Weights of a small transformer language model.
Size: width 192, vocabulary 8192.
Architecture: LayerNorm before each block, learned positions, no biases in attention or MLP, tied embeddings.
Training: a variant of Muon for these matrices, 178M tokens.
Each number is 500 + 40 x the weight over the matrix's rms, rounded and kept within 0 to 999. Layers, rows and columns count from 0. Numbers have three digits each.

# o: layer 13 attention output (transposed), 192x192, rms 0.152, rows 109-155, columns 0-63
# v: layer 13 attention value, 192x192, rms 0.0601, rows 110-155, columns 0-63
o109:500433520523481456430509471530486500457516510411478520491486496528606504492543465501546539503494593496516553449478397583518520522596501497532499491561497469523549547401530559492472501506495467
v110:585540517528576533570525459428456514524506530432489486468576565537506447474532421438457507465500527528498468479505467479483491532556549484504482544499502445540472445551560499585489505510599464
o110:456514493495456388412512502590558443520440520491499476483530551419553550582455484549499512483499479505485484486482505500507590544466431499457542441506504512499475513489506606451552490501430533
v111:457508555492507455466510526445517556403484536499519469462505448534438470514528486455494495534587524422508500499549466457571481474433548497572520399496595464473518466519527516480484519457448421
o111:564532496488557466522468486503448537567469545412425480569513536523581482455508536515520498480388476554550513436471535469495500561524470490452521535469461568469500502339382430428481511510498566
v112:543501506479496483498460461487472499461465513488457449579456525458528520530483511474519465503434502450562438461485579522458461499460460526568459496511555473488455552501505546499509442495498459
o112:492505483487513492550575526554510517514518458455485496434514481508430494471522528510500477513591531489419547489573448488505481514453473503454528562536516493434550415533486443499497459542476470
v113:500510543442535441432601513541501536454400523538586488394527511431463517527499479520473564497525525499521454499520443578508451494527561473563456463423481507489484527483552501498505458521510528
o113:511549548475508476519540520539485474555584493410474481596497521431568436498559450494557492466533487521505473517484571491514504541492488566484553504510480494497468452513468531565510483580519475
v114:464563472509482468429493464436454460574499607587464526448512490374469491534522498517575506557510515606474519546543505539465496529454484515506426451462438558497554583519490544515472445462446528
o114:552510538525468553486488503525431607458497449556556500486459461596500494525452531506547497461481541457538410557515463558519509453496496581501500467568535503465508450526451444559543532560487394
v115:532420460490503514559514517545474559569466485485538448463474485527548496478515515488520444487499618473497504432495501463494530453500470503500508540504436519547519508529529482557368443488479487
o115:457529492580502551497420522530515495425493532534494497505535470455509484515425495534508561507459457526510483474536462461496514508486523477514495474474502513518457481522545459478567530493541545
v116:489504538507530519483463536499532508459507452524490491530476501608490487470533459505491515472502515544504501492541482465440508478536475542544437431508478559529469475513504487454474530467465531
o116:483450486493512463550491495552523497505498566441439469475519559524509557513482461479502496467475422495556452535509457452516527457544552464439536538570518535535499541443512567547549481457503431
v117:500421517520533518537500461585454492500453533498475488548566468536464551538466559521433457489481444449530501476509434513461451453549553511483463560485422481510490517501476516489529491460555499
o117:543515551466451493450478473457460556488508440492494536466527503510507507463549475549466514598520541487404513550536480489570529539480495529468560479521540582450485520516554472487460479498430501
v118:518532529493527494491546495471505512477503469386516491555516535499526543574456498513519492492513431559449501441507462509532489527465473416561488489478483547478524485496490513452496518518420439
o118:467520505496473544567510475528472450460482459624465485495511525533443471512579529493467477424497491490596550522569499511447495454470484532508463500486598482537493494459429498519512490460499471
v119:500491441508445547553519515517509495531501522555479555456503517443483573445511506547515476449497487513509533439554528445429458483512537481432543462457408580542436469559558514401494497547570506
o119:518407569434528528559449499485521534471495531411521527574409542535499425536452530485484557473575595534497476566507480491494491486486473533456487565527541465470496503502513442562457437497467481
v120:533495492472551474499465506503439498516507498507456522437540506570483603459550464472500447584485492594462451452511563521494481491462474499501498521480478503533459440514559490540560459524531544
o120:516491526577481462514542544579534503405515536512508442448473565433575470559496510475487493511462445516596503530479428496511447526479498477498444487473498523452553542541468455453539515496497560
v121:458437512523501552450535548466459504484476543483480489469516492518460521517571455472483500458546423556573499489509496490439517478560504479512495486546502511552469473504461511540526530513523439
o121:528511470412475488525512423542497500557505489426501496594488505495542461496530533481461492499424509476518548497509506431479497490453483541467519497526569507478522499423540532511499522491448596
v122:464483540522509503553511504506465463487553444568500529404478491486480510539537529465488435475515447432497535553486458480557466517448469542473550491570511555552544485507471440492548565461590568
o122:562507497420553536492496506493563513556523518359503486471565543549484538565493512608563529512487498484480501509448496512443497491563552502522450484417530496501467461524553500498479523482457465
v123:470510620517460532441530501527431541511468487555487484461494468533550498502450472483518549504492490527565472563508498501560515535551509465532529503402528469472456500421536556490480545528478531
o123:523504482515457453560510535482540485537479545478515507521504473478508446470500563497478487505479489517512484532510613481535486545497520438422518487528476489503493498556456516540497533518554505
v124:493528469536480516593510511516506465565493482477499553470444510485544508443467532473459540508484452510480518529487510566441512474518505589481484547552482467440477491446481471509486481526568555
o124:502466532541526532526480546476531471472506416597473524537533514512495488436486473428515437554549501591533496443485532433549491487516496466496488450533525524517524521556567508543510490513477506
v125:559453518499485506540468518461517509519514486544484567525468450484524564449518514453541607542553469480545459512440492493501523508552551551477591475495552374470507527438506404531503493460463490
o125:475542436502489495513489485517485505473451494390514456428577473556495542447538499472396445524529453438495514523524546444506475502497427455569500553514455590532534452535522491472490489540508494
v126:473570453544487438502451493503521490549478462504483504469569543529490504500463498516525549462509462406522516438497528484464518512459477511519579472459523476494468601543546523501511511573503467
o126:531450615512485499524490462513471453488529509444510459537517469541508584464550533473515482474498518529533483481493543442487568503511546465495455496550470523472521475469430504473492507507447567
v127:479512414454519577503478520458518513503533534556503571520503498536547507525466497503515503522528552484554482493564568517509438511420536439560452470492486500557514469548503552530541477499525550
o127:537477537574480535560484552482481489466454526527591487495497478479502447496522515519480447443523415502565533542485506525546464511506496483424490482486491560459532452516519455472472519533425431
v128:522505512502486477504523547529532437518471518537468542498512515481482550590495503575493458515464502564546447498455490532440519471487471540431515485457476468504504502506493558498459488484522486
o128:493473497526483512488438478513466588509530528549552497510536481559441483434504483446497463532510484474486485533516449480511460537555475518624494515517466567508514506485526471492497534555450505
v129:493490553551467543528528430464583431612481481521445449458514479572485461538535500406479503472496464488574521457399444458524517545537515474519519562473532509513485475527532458502521566533530462
o129:479496473424518492521527484503465483429448483495474532520495527476480501505465556584472508574532501487501480472557515499534500456521547470522533494510461516498490561479489565510448453510494592
v130:522519487450464483439474486483501518546547530534567490513494481512474526489505519538498566523462456515506488595497486471500555527476436527500535495478536455479498427508555501442498549510497544
o130:534486495545502530537509533468576525487431521436497586512426472459531472516514490475547488521517531498491515467435453587510527488465536536526520485498451521527521524499479498483528494549462486
v131:575394540410477494502509529507517513429518500517501448549532455540449495505489432517473504523432517485521484513529519504543477576497516521454474504531495527449481517508499513488554477443450562
o131:501581509498468521492495486477479566492496506550483502471518573439544547436548571525551526522534485449478581563454486518511473479474510534477575561434459516457546463512504456510540479501494474
v132:507528543479408519519500544481502467456447512487528570471469501524550414504563491579445441557481495566469552480507388449426560498494479462484509489498568513504510527457463544542564479511474547
o132:477465454528463530466569467576530493538503484587556466558529510542435433470453491477541534494538518493469473482455580534539481494472567517490525511480523495486452558549511502477463528523538514
v133:466524487521530472504572533511455488506502513547517499509483506517602458509447518499493494464519431470535455484488474538451503483400525471484456567517485570555463543459517501562542522528434540
o133:542495491422423541502475480567503531453474474474461522507518539499399452571596495465497540512505496494443480508534506561539497514504505544565491456478531464491543477590548496505436506469538450
v134:447520524524470542493518440493521519544504544462482507472467499534473522497542468512536473451552483444434567482514490466490529524502506427576485522520508468541510498544538453464524562532436418
o134:522502476465550509548496472499509488435488473550495542553519533498505509511511528475443510473442455484513510478504497504439480466548474535530512448477484473522477506403496499473450476471530535
v135:488501478460556473502486559460448524543533554489505475576509487563526475449440459473475502454518482490497485485442497487528466506498534483499488555532474507512542500505479494588593581470532506
o135:523455516525445522547482464478529525497432442474455525462529546483517481532520513491538530553514505519499544549511492526509495489479452518426493525421536517469537503530503520453476484437480460
v136:512457400520491517509520455565518499495460533513481534425526424492407526509547515421462534483491462467460593498571456505528437496527512464511408488482590527404505572538449515521498523522546520
o136:472549538488521494532519504425533479474539511425555488496523534483589440548511495574571488507503495489525409439447522538478461534498530578484510506556428437487467523504536504399435492476484485
v137:510528514486505456467447484482531492452523551531448446536495456593513508550473549519541517533457506508558413513510491465598451521463468509489583496497487482482505464411508474486494474542537486
o137:485473488515519481539506563575453499518473478435529534510515560438536462478533470519452574550527480540475566486495512561456529540508497516524475476529465509486521548497543491544495505476486518
v138:511577498484492497526493480456436556555518434453528512480475487411529552550484546490503487524468522501471455508496487549501527472477389480507497552497501492543540516531493480468487485519513488
o138:464471542548468562514504485537568508518503540581483501551538553548430441468529473553542532494518472518469493522468514525513565517480488544478497450473484525469466517511481498496543519457519461
v139:484437478541512506537500516524463502460549480585540457463406534464529506490513440402470521460483549480567556575525526505522463522444549493468495510505497488482532506510523527465482434462496550
o139:498564530533495516495506467507502462541507440292539567475543529523506498480468525549548523547527522504459506494557563502558490481507441538470530518478513535549487483469501438512539493515496453
v140:557499506473538558575534482449556498493551462463545516468572469466466469607509527494511508448464477472559508526522533497540464556471474519532461518456509515455531516454490488488527494539533505
o140:439478486439503485522541536534517474486458512535481479556514560447508484415453514535485487517538503503454512420440527484493491475506522550498475501465528553584491513508525488505497433481499458
v141:474443467437551507497532477509401472499546555496507457478423524481479532516534483533490573458552540466420506570513549434480517516439499529472473473512532526540514564514519484436477528527535538
o141:505508514561504519479470538589561449466490412488497485494527516469517538492427475528509471564443498499514513449526450554508438506529517555465488557460480455492543412496432503494523437466464446
v142:471530480455481539454521447498552485487468495560528562505493505453498479508515475530449508503511542477546486564489619543464529565485466506538486464449463508505496556459499419435488489563534482
o142:520494514520470467523516519437472516477538525472523414504513432522446476454486515531523459522529437472501467450524504443502470451544496511536442539499565553466502474568454549505543481498541512
v143:541557522502556467570484514456510447517521530512508491502523531517490506496506508489534470483509484513428476484441527530529524507456506469472470488569540430452533480522556453435410450491508488
o143:474469478536466475467477526494489552482466513390561475482500504493431505529452517499525505547511432413565482531550507447494510526494430463550557459486463574496520515464409480537601494500540519
v144:537523444519513541585530532480478531472495441526547497478531512452557566446460564489560456510458516513428489479520525483533488511510459533494516557438490497479542533458485506495466442475474483
o144:491491499545499463429450491482489510519544533472458528500500493557485485538505430442550525484526498503480511512492480496472557439492512490513526416541485487576490457504534454504519545468540566
v145:543569479506478542507504445529579491480575516472513476472566478528475571514491439534468530457459488506503445470443496454527525542541493517525464504457537575487492483572552512503558603596548504
o145:481463522459471497498522546529500464522475497604484559457477565468557491550480475488518522550512465528474478521463497520488560502466514562495488531488483536536501529444441566519499416478454452
v146:439528565503457446546482519535475476476482531458556495494491577526490496516522500526562509432467491519414491494514474471476516518516423481520475513506491470445422492432516563524569503534508567
o146:585469528515510514487510489506488510456532491529511531482492443486486510487511501474466479480557473416560524444505543536544455455439482494519499495520522525511531501548463413505463473428457507
v147:478470482455450431408492526503483404494492480586544472516485425486469483551488489492499565514454531459480493588490554455575458570525504408522496502447514595575504472578501437502526418483437530
o147:548527519531486557573545484506519514435505514487552541516556507467517438485516510455501491463467456479506558466528445459479509494473512462460516477573479461524423427499474514501479528474492534
v148:564577532535503552480523515552486462482529479459486499525516449546481445555457519504558440485514446525515568482538509524477569562464538454468477540500468515454553487448535495519526548518475494
o148:459416496494479535559486529470470552502455474545530522467479559447511520498522535459508529506439521484448486553365454480500473522541446523529461463423515458559476552523453483561474495504506513
v149:460564502568533417512463461511433464411558503545460478462461488483482499460552525474553546463524449524558402533461463440394588474487469435478500540506507513544458489584545467530537509461551559
o149:519466503465444543449509537531558505565458450541534494557540481494513524505522458587547478517526503516410503446488479556529449495475458480536525497465509515496545558491450469420526554519463531
v150:495505488450477517404480468490439491499459529525468553516507567422471534451492512449568585523470519458517456483540528545549510447571478455550505511429472542529524477476530494495539483521485503
o150:472490482517576485559497536527489532461509501555490381516473496542500459538494470582420522456470493504458527477501459490472468492503513502472509500563504445423467552532459452503460521464467481
v151:498545547509449488525548496501463511552450466406482526551601511517520527513478477436454423512483554566450492491527584494504474508484505471473503449438499538503541483476457454598601561506479440
o151:541508522452416564492520569504487441487540580554468471527485486499533529553474486514522517489494405419538509498460435505428568477517562547498475467467422468522402496506512534526503512476499552
v152:491503508545453508549463408474545520551452479507555472506503429432507487492465541519453480479467489582467440475510535515540501443475534461506572507459540483581508492484525464522498488526554562
o152:534484525481503472430542518490492462536514560565476607464529542523514526539542446475513527517534539495509497531419514509491521565556497470480461497542475525447472498537515531492465477468438509
v153:506425509419468517541500487572498502522591480480501518503537508388485493488519542434565439536487464537531455543441501479524541530537523492544517491441489475486467456481485449448563535522458492
o153:566476455558522443436463517475477498449534539406476445451505509542505566504557503598455506469511578477486525462483437528470482540523500593469505433508497486461471561551503546520587511473526479
v154:496532453512513570525432546534491489489523492484517535474512432580468469527481494476459449496514478477571468482441457469563488498485466478461449583434484483528438499569421506422487462529494522
o154:507520545483450479435563449426475466492493437614465479600555530392456492492492535520508581488430601532464514510485514498503534549537571488528543446526521558472565541482556527484475498451530503
v155:482431513457554449499508531518516547433537467541488430521501488595522501454472463539496531500462591494487549494460537526511500530541529449450499556396492477542456503470486518517462512532433467
o155:519552561539520468537459441512484436504450518495433467459546438407550517487517518465483478484493468537461464509487504544512490464472571489487502466603497495446487511513464545524562530453529483